python train.py --intermediate_size=768 --norm="rmsnorm" --norm_eps=1e-05 --positions="rope" --rope_fraction=0.25 --qk_norm=true --bias="none" --extras=["capped logits"] --init_std_qkv=0.0325 --optimizer="muon_variant" --learning_rate=0.0105 --beta1=0.9 --warmup_steps=0 --decay_fraction=1.0 --decay_shape="pow"
Each number is 200 + 40 x the weight over its row's rms, rounded and kept within 0 to 999. Layers, rows and columns count from 0. The size before them is the row's rms in percent of the matrix's.

# layer 4 attention key, 128x128, rms 0.136, rows 51-63, columns 0-127
105,186,201,175,220,238,187,230,167,282,155,187,217,213,207,170,131,168,193,205,197,223,169,171,233,196,217,244,129,165,215,154,251,202,263,230,216,190,207,197,187,198,252,139,163,159,175,210,146,219,172,214,226,232,180,124,234,259,224,194,177,236,244,213,172,299,154,181,204,232,167,201,190,222,268,179,240,195,222,126,218,209,301,293,229,172,179,156,138,152,200,251,230,235,194,211,210,209,225,223,128,258,204,141,271,297,138,251,140,218,243,181,271,265,202,135,235,247,195,227,159,211,188,198,269,180,184,204,158
095,234,220,235,241,184,145,149,169,182,282,244,201,92,179,213,188,179,229,171,152,131,209,243,146,129,198,231,221,180,192,215,195,190,226,208,185,221,190,186,229,195,209,283,191,191,210,209,228,267,235,174,170,161,197,180,173,205,197,193,236,263,228,203,175,232,189,257,185,198,238,165,106,138,213,273,230,236,188,250,187,176,199,136,185,237,206,228,227,243,261,224,208,181,200,100,195,118,229,230,239,226,173,218,255,194,288,181,101,202,251,164,245,195,241,257,178,105,180,209,213,214,246,149,193,158,191,257,130
100,296,211,197,247,188,222,221,261,185,149,140,212,193,193,237,221,291,180,229,229,178,161,122,172,172,256,187,246,197,167,208,134,178,176,184,149,206,231,183,250,180,180,163,252,233,202,139,215,89,244,190,254,204,197,249,247,173,205,190,242,243,196,187,136,174,200,253,227,205,253,231,263,202,219,255,163,144,183,164,188,210,278,152,150,255,151,171,169,178,206,173,198,242,233,114,168,195,199,194,167,207,122,258,255,161,143,256,168,222,191,211,176,183,193,230,152,199,215,192,118,218,213,211,127,174,145,249,244
097,242,252,244,213,185,225,143,159,190,114,168,241,208,216,165,175,184,218,239,183,185,234,166,157,179,203,204,226,233,179,222,168,226,249,187,192,242,193,189,225,168,203,165,229,155,192,153,241,269,220,187,203,154,169,215,299,169,182,176,281,210,228,225,146,133,216,210,206,191,146,223,165,177,146,178,262,250,232,154,168,137,271,237,204,248,241,177,201,239,193,123,222,205,158,184,155,189,153,291,162,73,226,241,208,191,157,240,111,287,209,208,244,200,192,250,225,201,247,204,207,153,190,216,262,202,238,180,281
108,250,179,176,153,221,229,125,304,223,207,192,244,231,262,203,190,230,154,221,234,223,177,179,126,178,116,156,162,150,226,227,276,225,161,247,216,157,261,207,243,167,127,191,183,189,226,263,215,194,207,111,229,201,233,144,213,201,148,245,158,200,218,170,197,242,195,235,183,147,195,258,187,206,157,219,215,226,281,131,211,201,265,194,147,217,265,187,150,231,192,152,176,162,214,244,206,184,191,257,282,145,173,215,213,191,223,167,227,177,219,196,182,175,161,172,225,158,254,158,217,310,238,189,219,207,291,195,205
099,253,179,197,129,158,250,238,199,199,160,229,248,165,207,159,219,138,203,213,163,195,263,226,259,127,168,217,218,161,149,185,198,212,136,300,186,173,273,215,147,255,176,250,239,180,205,238,241,276,202,213,212,169,242,219,240,150,204,268,259,241,129,245,231,277,189,268,205,224,256,165,177,203,211,158,185,173,252,165,170,166,190,195,227,200,154,232,219,180,244,162,243,186,177,233,191,166,190,226,235,141,171,193,183,195,207,227,81,163,139,138,243,222,242,139,242,182,193,195,235,197,253,161,240,153,144,180,231
105,213,295,236,199,247,180,237,293,195,233,251,235,212,241,144,220,186,207,179,127,150,138,230,206,106,163,187,168,236,183,70,228,163,222,232,196,189,189,201,230,217,172,228,258,178,224,269,186,145,203,199,190,243,182,202,254,208,267,135,231,179,204,244,188,299,134,196,209,185,165,222,158,230,230,149,178,165,206,219,207,159,120,189,148,224,168,173,135,157,165,181,190,239,208,219,230,207,230,242,186,224,231,181,207,230,149,290,234,199,190,234,236,255,163,211,163,224,249,179,190,191,290,195,211,175,182,192,132
095,197,181,148,161,179,164,224,188,219,180,220,69,213,204,169,203,232,161,189,269,216,211,233,221,228,142,154,210,208,258,204,229,149,142,239,157,170,255,211,145,114,232,148,175,174,257,217,168,213,136,291,206,197,171,189,276,225,154,254,238,287,210,239,181,238,221,215,192,210,274,162,127,162,214,171,219,147,214,231,170,141,228,211,136,235,194,224,228,176,208,176,200,124,293,187,202,201,123,167,222,242,154,167,192,201,216,220,211,221,182,268,162,203,241,163,265,190,229,232,210,239,204,185,165,139,258,176,195
101,192,201,149,236,282,220,204,128,263,264,195,176,211,171,195,171,237,180,234,198,184,239,118,134,222,233,173,158,223,152,158,124,185,192,135,182,200,172,227,203,135,190,128,190,230,175,178,207,213,252,72,239,219,196,183,230,224,256,231,252,119,208,202,263,247,217,149,187,198,178,203,200,177,174,263,168,193,223,198,193,131,186,165,238,290,204,222,237,182,239,270,216,200,207,255,183,103,195,141,257,203,253,202,187,158,127,244,216,249,193,200,240,171,215,202,199,239,148,208,267,244,200,248,195,220,159,214,187
098,206,148,182,181,227,197,97,114,96,210,223,249,193,186,193,205,244,288,196,147,207,267,239,125,212,216,237,205,214,172,206,224,192,200,189,177,242,212,179,177,214,225,181,234,96,251,155,242,185,166,196,209,129,162,232,185,216,208,222,240,167,212,195,161,196,195,221,234,173,207,155,217,184,215,125,227,203,182,213,241,225,179,151,154,217,181,139,204,226,239,161,132,109,216,224,236,166,184,137,121,198,210,189,187,241,162,292,208,252,199,153,294,189,129,170,199,238,114,224,180,212,192,184,276,162,202,193,210
098,180,123,239,241,245,207,228,232,144,248,166,158,198,88,238,248,89,135,170,158,183,250,192,244,232,93,158,204,267,263,212,196,203,165,152,224,241,169,198,283,181,290,231,195,219,208,233,216,279,220,230,182,264,245,255,209,191,182,185,216,188,171,204,271,212,236,198,169,197,247,236,192,186,199,196,251,202,224,172,210,257,193,151,186,289,150,212,206,169,209,149,143,216,219,195,169,243,218,176,184,217,176,221,215,159,169,174,207,187,225,224,229,265,195,118,216,150,185,140,216,230,204,220,264,175,241,192,182
104,190,233,226,234,236,205,172,174,239,177,229,267,213,132,247,152,255,207,147,263,218,192,202,209,235,258,172,193,176,176,171,167,294,241,304,220,223,210,147,210,168,128,171,233,222,201,221,149,208,254,196,139,168,237,280,137,186,199,237,155,250,158,172,188,232,177,215,220,139,209,267,137,257,255,181,189,179,220,198,232,196,260,285,256,200,243,183,276,156,213,189,212,195,261,200,215,228,232,124,190,216,227,230,190,121,180,164,189,181,208,120,239,182,237,126,193,243,161,172,224,212,212,143,154,234,162,177,211
110,157,133,275,190,221,126,224,188,221,185,113,165,193,229,176,223,258,217,203,196,182,181,219,225,266,228,140,210,210,213,270,169,233,213,203,169,181,238,198,193,238,171,239,226,244,149,152,245,130,140,204,164,217,261,248,229,284,245,201,189,276,240,191,147,225,169,143,159,209,230,99,236,186,205,249,163,173,168,147,146,162,230,199,246,188,260,249,169,250,226,176,157,282,168,180,121,173,212,189,232,231,179,188,167,210,128,186,165,252,225,227,223,187,225,177,198,167,179,207,151,102,248,226,181,246,236,175,220
# layer 4 attention query, 128x128, rms 0.146, rows 52-63, columns 0-127
108,173,214,176,193,235,219,231,286,148,198,202,163,219,206,200,142,217,147,144,249,209,186,134,184,227,243,252,187,148,178,246,173,242,233,193,229,190,173,195,262,199,235,212,190,214,167,143,162,251,136,119,215,179,174,261,225,190,163,208,231,187,246,164,242,186,194,195,191,166,108,183,270,158,161,210,237,259,212,124,147,213,289,200,205,147,261,225,167,241,227,307,214,221,231,171,247,276,188,224,188,187,206,196,220,157,196,240,192,191,218,251,238,263,199,149,315,162,171,211,164,195,172,245,236,174,273,169,168
106,190,229,236,183,223,265,264,190,161,246,167,195,243,222,210,246,194,265,228,187,161,207,170,171,214,144,176,191,244,225,235,127,189,119,205,160,223,258,190,241,202,195,194,174,215,233,309,208,249,202,288,182,155,106,189,176,227,166,156,197,178,234,176,204,186,237,251,161,180,172,256,247,279,157,186,250,227,269,226,177,141,228,218,230,150,126,265,210,210,123,171,228,168,176,202,252,130,213,210,192,173,216,273,222,182,234,183,226,175,210,183,169,262,210,166,185,154,269,212,152,225,124,163,249,213,199,161,138
098,206,196,244,142,142,163,170,183,250,284,194,171,196,187,272,241,177,198,220,226,177,228,273,195,133,254,193,173,184,277,125,197,196,214,200,141,208,206,216,249,210,195,240,193,176,241,134,220,240,218,226,156,161,214,178,247,185,148,129,126,210,219,200,180,218,245,198,166,222,294,262,236,162,204,238,164,238,202,260,205,185,157,198,169,196,163,248,134,229,185,250,198,265,137,148,142,133,189,198,155,160,233,290,252,182,134,212,198,113,230,177,245,211,245,237,282,167,177,191,207,207,227,225,198,241,210,154,195
100,199,179,301,159,208,198,198,217,197,158,173,197,253,219,150,241,157,204,176,236,245,234,252,188,119,235,219,247,217,206,177,176,191,291,203,274,205,178,191,270,158,126,230,151,182,227,216,172,164,194,262,205,191,246,279,188,214,250,144,145,242,102,205,184,216,244,230,188,170,202,118,192,208,103,171,151,187,189,189,241,199,127,215,172,240,143,178,100,209,169,161,248,122,239,220,194,265,170,222,168,195,122,200,205,148,220,195,254,201,210,200,203,160,164,194,176,194,190,176,158,196,190,165,156,249,179,195,257
104,257,193,224,172,262,263,194,221,169,165,194,207,266,174,128,146,212,118,171,136,280,216,214,231,198,283,138,244,203,259,147,166,172,226,259,239,255,176,206,209,155,178,193,185,226,228,152,203,189,219,235,173,179,214,259,242,203,214,137,236,225,193,215,208,123,112,170,186,244,130,131,225,226,182,255,211,219,168,151,221,207,194,129,227,196,239,192,180,279,173,234,213,278,188,156,222,154,169,219,185,270,148,181,218,184,234,211,231,140,249,183,207,157,155,206,264,226,172,208,158,154,191,236,261,209,233,262,229
103,182,266,239,268,202,183,111,177,220,258,179,204,228,159,250,121,245,144,150,210,172,170,185,171,183,164,208,227,218,143,216,206,280,207,211,257,195,215,178,168,191,225,241,165,202,178,233,181,113,168,314,225,231,135,208,239,184,218,225,193,236,218,203,232,144,161,194,184,187,200,95,220,222,208,247,163,232,154,231,186,184,182,149,212,122,110,200,187,243,170,201,230,172,151,179,218,193,221,239,139,298,174,195,205,185,167,155,212,157,252,238,262,269,194,169,146,193,216,171,153,192,220,213,150,210,283,207,235
111,209,212,160,134,214,142,86,249,199,254,219,189,200,254,206,174,190,232,296,160,212,247,221,189,156,168,175,240,206,240,165,112,150,158,247,241,225,172,195,216,165,211,214,188,229,177,214,230,121,203,231,192,174,163,259,161,155,219,242,257,211,109,195,242,224,283,195,189,170,163,240,234,209,194,172,202,112,182,150,193,174,254,148,225,250,226,120,194,173,243,227,251,224,216,184,211,254,201,183,209,256,233,188,235,221,226,174,252,229,152,180,249,229,203,112,178,155,245,227,206,188,216,166,224,152,246,171,112
107,205,208,154,166,165,157,262,225,259,220,226,286,145,219,206,224,135,169,256,229,162,153,255,163,153,211,178,237,233,207,178,238,191,173,194,206,119,117,174,100,225,231,189,177,194,223,207,179,222,164,251,168,185,206,240,197,161,151,152,218,284,215,216,140,95,250,150,248,188,216,131,205,245,210,202,232,294,177,144,196,167,174,138,163,206,193,167,227,115,166,214,222,190,149,146,205,175,201,270,211,117,160,189,184,173,158,229,242,237,181,230,217,206,204,176,139,209,203,218,245,133,245,191,222,203,179,191,229
109,210,157,188,167,250,192,201,239,218,215,141,206,192,187,226,189,232,237,133,185,228,190,171,202,201,180,178,265,199,210,179,258,153,186,208,180,257,267,205,201,167,256,252,159,244,160,192,173,181,222,200,205,276,192,184,191,260,251,165,140,153,154,202,146,178,174,239,211,240,241,260,152,155,217,205,183,129,205,124,98,196,273,225,209,193,216,156,177,137,138,236,211,166,229,248,231,145,170,237,222,166,162,177,133,149,218,136,215,184,224,201,250,246,275,177,222,316,169,227,161,151,189,264,239,213,193,151,120
104,173,139,187,186,186,169,217,180,200,161,125,274,202,208,236,257,246,177,252,174,135,126,203,239,196,183,154,252,185,153,191,207,258,319,151,171,236,197,198,233,217,220,206,259,121,233,248,242,188,260,299,222,208,220,181,213,231,186,216,158,273,201,210,229,171,204,179,146,151,188,258,195,204,251,224,165,173,221,183,207,148,223,146,150,179,229,147,230,197,158,130,194,131,197,230,214,133,152,274,228,259,136,185,205,219,199,175,159,249,210,227,246,235,164,158,294,231,205,250,190,234,240,218,191,189,212,180,171
102,241,191,148,197,193,291,164,189,221,198,276,135,139,221,149,260,130,138,262,165,208,204,112,157,177,148,215,136,209,272,262,216,148,187,225,160,224,171,222,207,222,177,220,192,188,190,193,248,164,194,242,185,247,196,181,156,210,217,229,198,210,234,191,167,181,149,195,182,202,183,180,246,220,194,179,264,191,244,179,221,161,123,225,249,193,238,224,123,178,210,184,188,284,233,125,197,272,178,266,202,204,224,167,141,250,295,177,243,247,230,222,162,162,158,226,212,294,200,247,182,175,221,213,254,212,203,158,265
109,131,245,181,239,190,212,162,236,201,238,203,105,198,237,205,253,211,132,242,174,272,265,141,209,207,159,191,263,205,209,211,200,223,137,221,116,186,200,169,158,251,230,228,158,232,170,221,151,290,149,243,229,121,228,228,199,140,205,167,177,214,180,249,192,256,164,233,245,176,135,175,166,132,217,204,196,184,259,149,203,167,207,189,198,242,188,216,225,222,198,189,192,191,160,196,232,147,237,267,202,123,179,195,248,182,247,259,217,176,172,216,123,211,263,213,212,154,281,176,281,185,123,257,157,191,187,197,162
# layer 4 attention value, 128x128, rms 0.14, rows 0-14, columns 0-127
110,158,226,200,254,236,193,212,218,277,198,147,223,206,248,229,227,211,188,112,133,213,193,228,286,235,184,194,164,156,199,209,218,237,236,166,289,191,239,252,188,171,262,270,237,200,241,201,176,129,266,203,193,233,214,178,214,166,120,194,197,198,223,275,186,175,183,194,110,178,224,206,158,156,245,193,199,204,272,240,205,181,215,220,241,130,181,223,288,242,143,190,142,205,171,221,212,212,302,224,208,188,253,238,215,123,211,155,226,214,177,203,139,238,223,170,177,282,141,217,233,228,215,152,205,227,264,238,218
098,230,186,183,192,219,197,111,235,175,210,215,189,232,232,261,188,224,193,260,156,175,168,125,185,162,173,167,192,306,196,119,226,253,278,167,202,188,176,279,231,217,191,211,227,178,184,243,154,126,200,258,224,253,217,162,130,146,265,259,181,166,302,164,182,211,230,237,203,231,236,222,218,161,139,176,181,224,169,263,265,202,174,241,199,166,146,192,202,217,262,167,199,230,186,175,233,187,258,163,236,206,154,205,280,145,142,207,205,204,247,217,150,169,290,163,163,179,240,188,196,191,214,174,272,164,169,204,206
098,209,206,222,158,181,191,219,206,131,148,171,191,220,210,142,170,235,149,197,204,162,190,140,222,146,244,288,228,249,153,242,231,133,178,176,153,215,240,221,222,264,160,219,215,181,205,225,197,211,289,212,193,118,175,230,228,169,251,177,190,172,297,193,153,266,152,235,276,179,150,164,211,203,215,211,223,197,177,144,257,174,229,192,205,164,222,181,211,227,199,180,256,186,233,215,218,283,271,203,194,181,189,229,195,217,188,227,252,114,151,107,189,223,282,197,201,212,182,171,257,198,217,253,166,166,145,265,96
104,171,185,182,293,188,171,230,204,234,209,190,187,193,148,138,149,216,160,216,227,168,134,221,152,236,214,151,193,118,247,293,176,193,253,254,181,219,190,189,203,197,286,192,219,233,167,132,154,185,117,206,131,210,158,188,185,176,196,181,176,173,223,160,173,216,172,202,178,215,251,224,279,182,234,214,209,237,205,243,167,230,174,259,143,167,125,211,115,163,175,139,211,199,282,247,169,196,179,218,137,213,228,180,188,215,161,171,223,235,264,132,247,145,161,204,183,231,219,193,177,170,180,99,191,272,273,229,209
104,166,217,171,184,237,177,173,218,151,198,279,213,168,130,279,150,205,257,208,186,225,135,178,194,200,247,248,176,111,170,207,180,204,165,188,214,172,281,230,208,147,228,200,238,160,178,142,191,233,258,228,160,164,195,171,225,171,215,174,156,137,182,184,276,117,155,143,202,241,210,190,185,270,234,165,186,180,199,256,181,143,225,193,209,160,198,185,150,252,185,181,220,173,255,228,206,202,216,197,147,262,246,216,228,241,182,188,222,256,230,235,188,256,150,158,276,210,233,154,205,127,254,145,223,270,286,255,268
095,241,212,209,264,225,128,169,219,173,149,189,237,210,220,190,245,241,110,236,189,172,224,235,195,210,218,246,205,260,121,211,208,285,150,184,150,218,207,225,225,254,254,173,175,278,181,236,149,223,170,174,178,201,239,226,228,206,122,205,214,159,199,171,220,194,205,165,172,259,117,150,247,212,217,183,240,193,208,179,301,196,227,193,278,145,211,229,132,142,231,206,240,189,243,191,200,155,236,244,176,146,191,179,176,210,213,159,214,161,176,215,279,94,280,253,229,207,184,179,205,224,222,251,225,224,146,276,162
114,200,181,176,166,252,244,209,212,205,262,215,204,162,315,201,182,167,152,191,269,167,186,235,196,192,224,271,221,185,176,245,152,207,228,207,150,185,220,254,209,181,249,199,154,193,181,188,151,245,208,274,219,198,159,165,213,186,240,236,238,223,232,275,209,195,201,302,156,168,218,188,235,203,199,254,182,136,228,257,201,126,225,158,165,198,239,249,147,205,197,173,154,164,156,205,211,193,141,173,214,246,188,208,235,170,162,87,186,184,286,250,176,169,136,149,197,198,272,162,164,182,180,245,122,94,191,180,226
124,242,211,232,212,234,232,145,280,216,217,161,199,242,235,197,193,183,190,166,268,219,167,168,250,214,147,274,214,72,189,229,249,128,182,212,226,228,172,195,247,160,98,165,168,220,186,190,196,239,232,186,213,212,195,126,176,144,229,218,173,271,166,260,167,149,188,172,132,145,198,240,171,178,243,208,174,183,185,206,245,275,187,71,270,196,217,174,225,244,188,218,251,198,184,181,203,193,178,245,255,195,199,189,185,185,146,154,247,206,212,125,199,243,246,241,156,190,178,164,248,132,245,205,252,180,211,168,201
098,187,213,194,231,215,187,210,188,258,199,196,218,260,201,185,197,187,243,210,231,183,164,243,143,170,189,167,130,241,226,231,256,215,187,227,271,205,228,170,191,148,168,219,130,163,201,218,166,214,135,166,132,211,178,151,156,202,224,134,275,237,168,255,172,257,283,219,245,200,204,231,185,205,184,203,136,206,128,131,121,193,148,165,164,215,219,211,188,223,243,177,252,242,231,245,93,152,205,182,176,147,174,261,155,176,216,190,234,199,200,164,258,157,205,180,271,155,198,273,159,302,258,210,261,172,236,146,188
104,132,225,140,255,185,241,230,203,200,186,232,172,288,202,249,192,225,190,194,118,167,127,198,193,201,199,172,216,180,173,176,148,177,220,219,218,203,101,204,246,266,281,196,244,190,140,204,196,176,181,144,263,196,152,203,245,196,191,188,193,118,203,196,175,72,187,185,198,192,170,175,172,154,217,246,196,224,213,215,241,220,201,286,201,207,189,233,196,180,168,154,278,251,198,227,185,240,214,213,121,125,230,204,229,173,192,238,162,207,206,172,152,212,188,284,136,193,278,222,162,135,257,265,177,157,179,142,209
106,172,177,225,249,232,229,137,212,192,191,155,172,210,252,199,200,217,199,216,96,151,171,137,107,187,174,170,188,166,174,203,166,202,246,143,157,223,148,212,195,257,185,210,180,151,217,209,176,255,119,148,176,213,157,230,149,160,203,143,167,96,173,170,188,149,174,274,206,208,215,239,278,165,239,157,200,230,79,253,140,227,170,203,201,204,161,148,128,220,234,154,283,186,230,196,229,157,177,183,248,210,245,230,201,274,203,229,204,154,235,191,205,250,216,238,159,182,240,257,161,157,196,204,198,214,213,180,243
093,174,131,206,209,168,237,183,272,213,193,196,178,199,225,149,207,261,213,130,173,239,199,160,236,212,238,176,149,153,328,188,230,130,230,266,233,197,272,139,165,216,251,177,215,248,134,241,223,239,192,156,167,250,132,212,288,195,187,193,212,194,171,213,170,210,211,148,268,235,208,193,179,126,195,237,165,192,198,175,203,248,179,199,186,234,287,239,178,206,204,228,204,187,223,168,216,171,202,64,238,186,218,219,177,169,175,225,169,201,200,254,158,170,207,294,178,201,186,224,117,156,190,175,213,202,264,145,171
113,134,202,230,197,153,254,193,260,187,167,236,232,185,126,150,267,201,183,194,205,231,241,202,222,188,154,199,181,166,141,265,248,141,131,202,142,156,181,162,219,203,260,157,137,229,127,179,169,241,245,190,198,219,147,217,169,168,137,219,236,159,218,188,186,258,182,202,241,168,204,119,240,171,90,183,152,166,106,241,258,165,137,288,205,163,181,212,198,159,160,205,191,203,224,230,280,216,217,244,183,239,221,264,188,223,165,183,226,174,159,223,202,234,188,193,174,195,234,193,228,145,216,169,281,249,244,237,231
100,165,143,181,225,196,234,228,216,142,164,247,182,294,206,199,193,196,177,218,186,232,179,272,163,208,219,194,237,211,187,89,159,183,225,206,228,174,254,207,188,182,211,270,95,226,253,269,184,296,228,218,181,242,270,211,184,139,152,246,187,265,178,163,182,224,164,209,249,226,184,207,194,240,248,265,200,163,201,188,149,210,191,177,255,251,209,150,187,195,154,238,279,189,202,232,147,229,163,205,168,207,164,201,163,210,209,210,172,113,222,260,248,206,143,196,229,169,207,187,286,244,215,255,140,187,257,121,210
095,254,185,199,193,171,169,142,206,279,174,118,188,201,206,240,150,246,146,182,275,267,233,222,161,176,307,244,264,145,182,265,165,223,239,214,280,227,260,285,248,245,233,192,200,228,111,244,181,261,206,208,153,201,216,222,218,164,217,197,228,161,198,235,245,177,272,201,196,198,198,261,196,137,226,255,225,213,160,197,183,173,246,265,134,166,206,208,164,204,253,246,202,152,202,238,220,165,150,203,202,189,234,245,220,204,223,157,145,158,224,219,237,165,233,204,156,122,175,180,140,221,169,207,179,175,233,256,218
# layer 4 attention output (transposed), 128x128, rms 0.126, rows 0-14, columns 0-127
113,238,228,199,222,195,202,225,208,190,227,226,167,166,196,214,242,240,167,137,121,197,215,235,234,145,195,174,96,237,206,239,154,194,167,216,262,182,130,223,161,177,139,110,229,226,132,250,168,184,224,183,182,304,133,167,144,178,204,230,110,201,135,220,135,206,155,241,242,144,182,197,260,237,202,215,242,206,175,246,224,229,189,222,191,205,198,260,217,161,214,149,165,174,223,244,188,132,232,145,193,288,219,219,205,277,161,165,153,154,156,150,159,221,204,215,162,232,190,183,176,197,175,158,240,143,199,274,195
103,178,145,287,211,217,242,190,192,216,225,191,178,178,259,200,193,128,182,165,160,109,178,211,246,250,196,247,181,224,231,162,202,264,255,231,235,197,143,165,225,235,158,207,232,173,209,207,170,213,186,178,235,149,196,172,172,171,238,168,262,208,178,131,139,185,192,203,160,187,214,123,155,162,137,202,222,228,172,209,108,326,192,256,210,220,232,163,162,197,179,198,192,226,250,169,161,272,138,149,226,245,217,215,247,183,269,168,183,152,240,210,157,161,151,149,192,261,214,289,185,272,162,212,155,172,192,217,152
104,245,120,255,186,172,203,160,136,245,214,198,241,187,130,119,236,236,167,179,222,183,282,183,129,202,158,216,130,175,210,182,183,221,222,193,196,201,260,192,228,161,103,233,213,187,258,165,154,256,258,209,189,203,180,256,112,306,187,176,206,208,217,208,295,130,270,213,163,186,184,216,229,206,198,185,175,193,174,177,208,264,214,218,246,192,203,209,216,223,252,194,216,200,160,232,243,201,214,205,199,219,127,257,196,149,259,217,197,210,265,150,242,257,176,246,220,197,223,240,113,151,227,262,187,208,143,168,214
107,180,286,211,164,155,221,224,247,224,222,176,179,227,165,217,242,214,177,197,186,201,148,125,179,132,195,207,121,230,190,176,252,244,227,184,210,197,203,302,204,290,189,191,143,208,259,213,180,250,174,215,173,180,275,177,213,117,163,188,201,320,191,115,216,259,184,130,163,93,191,177,238,240,268,158,159,235,180,221,226,209,195,259,225,162,220,226,166,180,204,217,148,202,215,156,171,167,182,235,150,130,173,150,189,261,211,160,224,230,222,195,174,149,214,236,198,223,176,171,183,152,250,199,263,207,247,218,209
103,163,236,201,248,184,200,289,166,274,214,222,164,223,140,238,193,186,152,195,208,261,249,229,173,195,142,193,186,165,174,203,176,197,183,244,186,271,235,198,206,208,212,134,262,102,196,299,221,206,76,212,186,190,262,194,160,184,220,307,163,197,212,208,199,270,185,213,172,202,239,195,203,187,226,209,144,223,285,204,172,195,205,207,236,197,214,199,262,198,267,269,237,223,269,204,159,227,280,207,136,149,164,206,216,196,203,181,227,186,239,200,122,201,189,226,166,205,172,188,220,195,93,175,270,170,215,206,206
104,193,158,219,193,199,265,201,208,201,191,227,147,271,192,193,230,216,213,132,226,125,189,196,181,241,159,235,194,244,219,274,144,239,170,204,169,225,209,184,246,277,191,311,169,256,160,259,228,178,234,218,250,201,159,263,154,251,136,169,226,262,195,186,189,257,155,214,153,174,224,219,202,213,199,177,166,186,219,140,200,292,238,230,198,206,163,220,186,239,208,121,241,213,219,258,295,208,230,144,201,202,242,174,218,238,207,201,188,173,215,196,161,276,187,221,329,227,248,133,182,146,217,268,193,185,210,172,192
116,176,213,239,162,148,118,183,155,230,205,225,200,148,214,155,131,195,148,230,172,182,165,184,200,167,224,226,231,145,213,202,119,148,242,206,230,241,165,185,156,211,214,181,167,186,193,150,262,223,166,189,160,225,104,264,194,149,269,170,241,254,148,233,180,144,141,163,192,211,242,191,199,189,254,256,165,230,247,196,93,200,262,209,179,171,202,219,228,163,176,269,170,203,199,197,212,256,215,147,197,154,240,211,232,205,199,184,196,248,287,251,257,194,235,204,142,198,176,179,230,129,226,203,193,135,303,197,129
122,234,172,154,211,250,193,260,98,191,245,218,194,203,187,218,255,218,218,273,182,251,219,176,169,188,196,152,228,242,201,209,242,251,265,241,208,238,184,160,144,192,157,206,218,243,117,208,149,210,193,149,199,239,163,219,230,217,182,230,169,192,132,244,231,217,273,183,264,210,158,216,288,217,270,132,219,263,241,198,64,170,233,205,198,188,257,239,235,147,204,237,217,141,215,228,252,163,179,193,187,239,185,209,210,175,152,310,213,185,220,290,199,172,277,194,204,170,178,216,195,222,186,226,150,176,189,216,207
099,240,230,178,257,226,233,172,248,148,142,172,238,190,238,226,191,229,223,187,184,167,151,127,135,228,235,270,185,165,235,149,198,199,170,204,196,233,281,202,170,209,200,198,274,264,169,181,227,138,190,195,203,196,283,143,185,187,141,175,180,177,209,220,212,177,162,115,178,192,175,176,207,145,248,162,225,261,160,234,201,157,264,248,171,256,191,160,131,245,138,189,170,219,132,237,184,239,155,245,261,168,205,175,142,204,236,249,188,227,126,222,151,191,313,279,270,192,172,205,234,191,203,173,178,222,217,228,235
106,198,184,210,192,167,176,180,171,240,247,263,202,202,171,264,268,166,197,75,188,174,260,164,255,234,181,264,203,199,179,236,288,162,196,137,186,245,129,240,205,266,157,190,218,231,157,210,145,247,174,222,162,193,199,177,282,218,239,178,225,156,242,204,177,195,223,232,113,267,145,191,195,178,151,294,197,205,150,195,228,250,276,205,260,149,200,195,155,208,145,222,244,161,202,172,201,147,205,223,223,176,157,246,230,254,207,188,150,221,200,244,157,174,203,136,235,182,188,222,206,181,198,256,275,213,201,275,189
120,178,191,274,152,90,230,203,220,178,180,193,189,189,215,202,233,198,159,245,154,192,232,111,150,163,199,254,190,201,167,266,246,287,252,229,185,232,225,189,226,255,183,265,224,209,210,301,167,173,187,258,213,189,284,255,269,174,255,226,179,200,195,153,203,149,219,190,144,171,193,198,170,214,158,167,145,191,162,240,199,265,178,183,221,237,218,169,224,195,200,224,210,172,163,124,144,192,196,248,257,239,243,250,251,204,185,228,244,272,228,228,175,120,206,116,262,158,190,170,256,213,190,229,205,211,215,208,264
101,242,147,189,175,204,115,230,221,178,178,245,193,232,208,173,199,182,235,201,202,131,239,174,228,238,148,185,236,143,276,154,258,151,216,227,254,179,178,202,110,246,220,221,227,200,242,169,223,235,252,190,296,253,236,140,249,267,190,169,170,222,251,297,203,195,232,264,176,154,200,206,140,256,172,198,243,160,220,208,252,143,181,230,181,184,217,241,155,263,184,175,225,165,206,247,201,270,196,210,258,175,189,202,142,252,174,227,210,180,157,221,191,163,247,153,176,192,112,230,208,221,274,250,237,227,244,266,222
114,193,241,236,185,211,216,284,185,181,161,192,243,313,231,173,222,166,211,205,172,192,215,252,236,219,170,174,219,239,211,210,284,179,195,214,308,256,234,204,246,195,215,199,153,175,259,227,130,249,276,272,171,185,225,241,178,224,254,138,172,233,207,215,185,255,224,220,140,130,250,239,184,179,216,149,171,273,207,248,216,239,169,235,208,214,206,195,249,134,232,176,200,182,224,245,188,173,251,230,205,186,158,217,198,234,156,201,146,233,280,199,150,160,181,276,212,201,196,300,180,160,242,233,162,196,233,150,272
108,234,154,191,167,190,225,216,264,164,146,210,296,195,166,174,142,193,133,210,208,194,280,211,148,213,232,201,284,292,229,164,176,203,171,167,181,236,186,133,142,188,228,204,183,190,200,238,150,170,225,165,183,203,192,217,281,237,116,215,167,248,215,199,183,224,119,174,165,207,199,150,271,204,219,254,159,213,227,92,161,154,194,150,161,216,190,201,222,255,220,194,164,178,158,204,169,190,203,217,216,209,205,266,234,182,211,130,255,226,127,290,233,245,196,209,174,187,226,266,284,201,174,188,223,163,256,244,212
096,136,207,238,214,202,187,213,175,275,132,203,191,214,217,185,206,208,204,212,205,139,129,125,96,183,238,258,236,112,251,186,158,244,273,139,271,167,237,254,160,239,214,226,150,242,182,188,207,264,224,184,252,303,199,222,221,267,165,224,238,202,164,215,225,219,98,162,185,194,245,148,215,253,215,176,211,182,179,133,175,227,195,247,175,217,269,203,215,233,192,231,196,168,184,191,191,191,250,82,227,193,166,207,172,201,183,119,213,182,198,171,175,175,199,186,248,201,160,137,238,250,189,240,172,208,208,183,186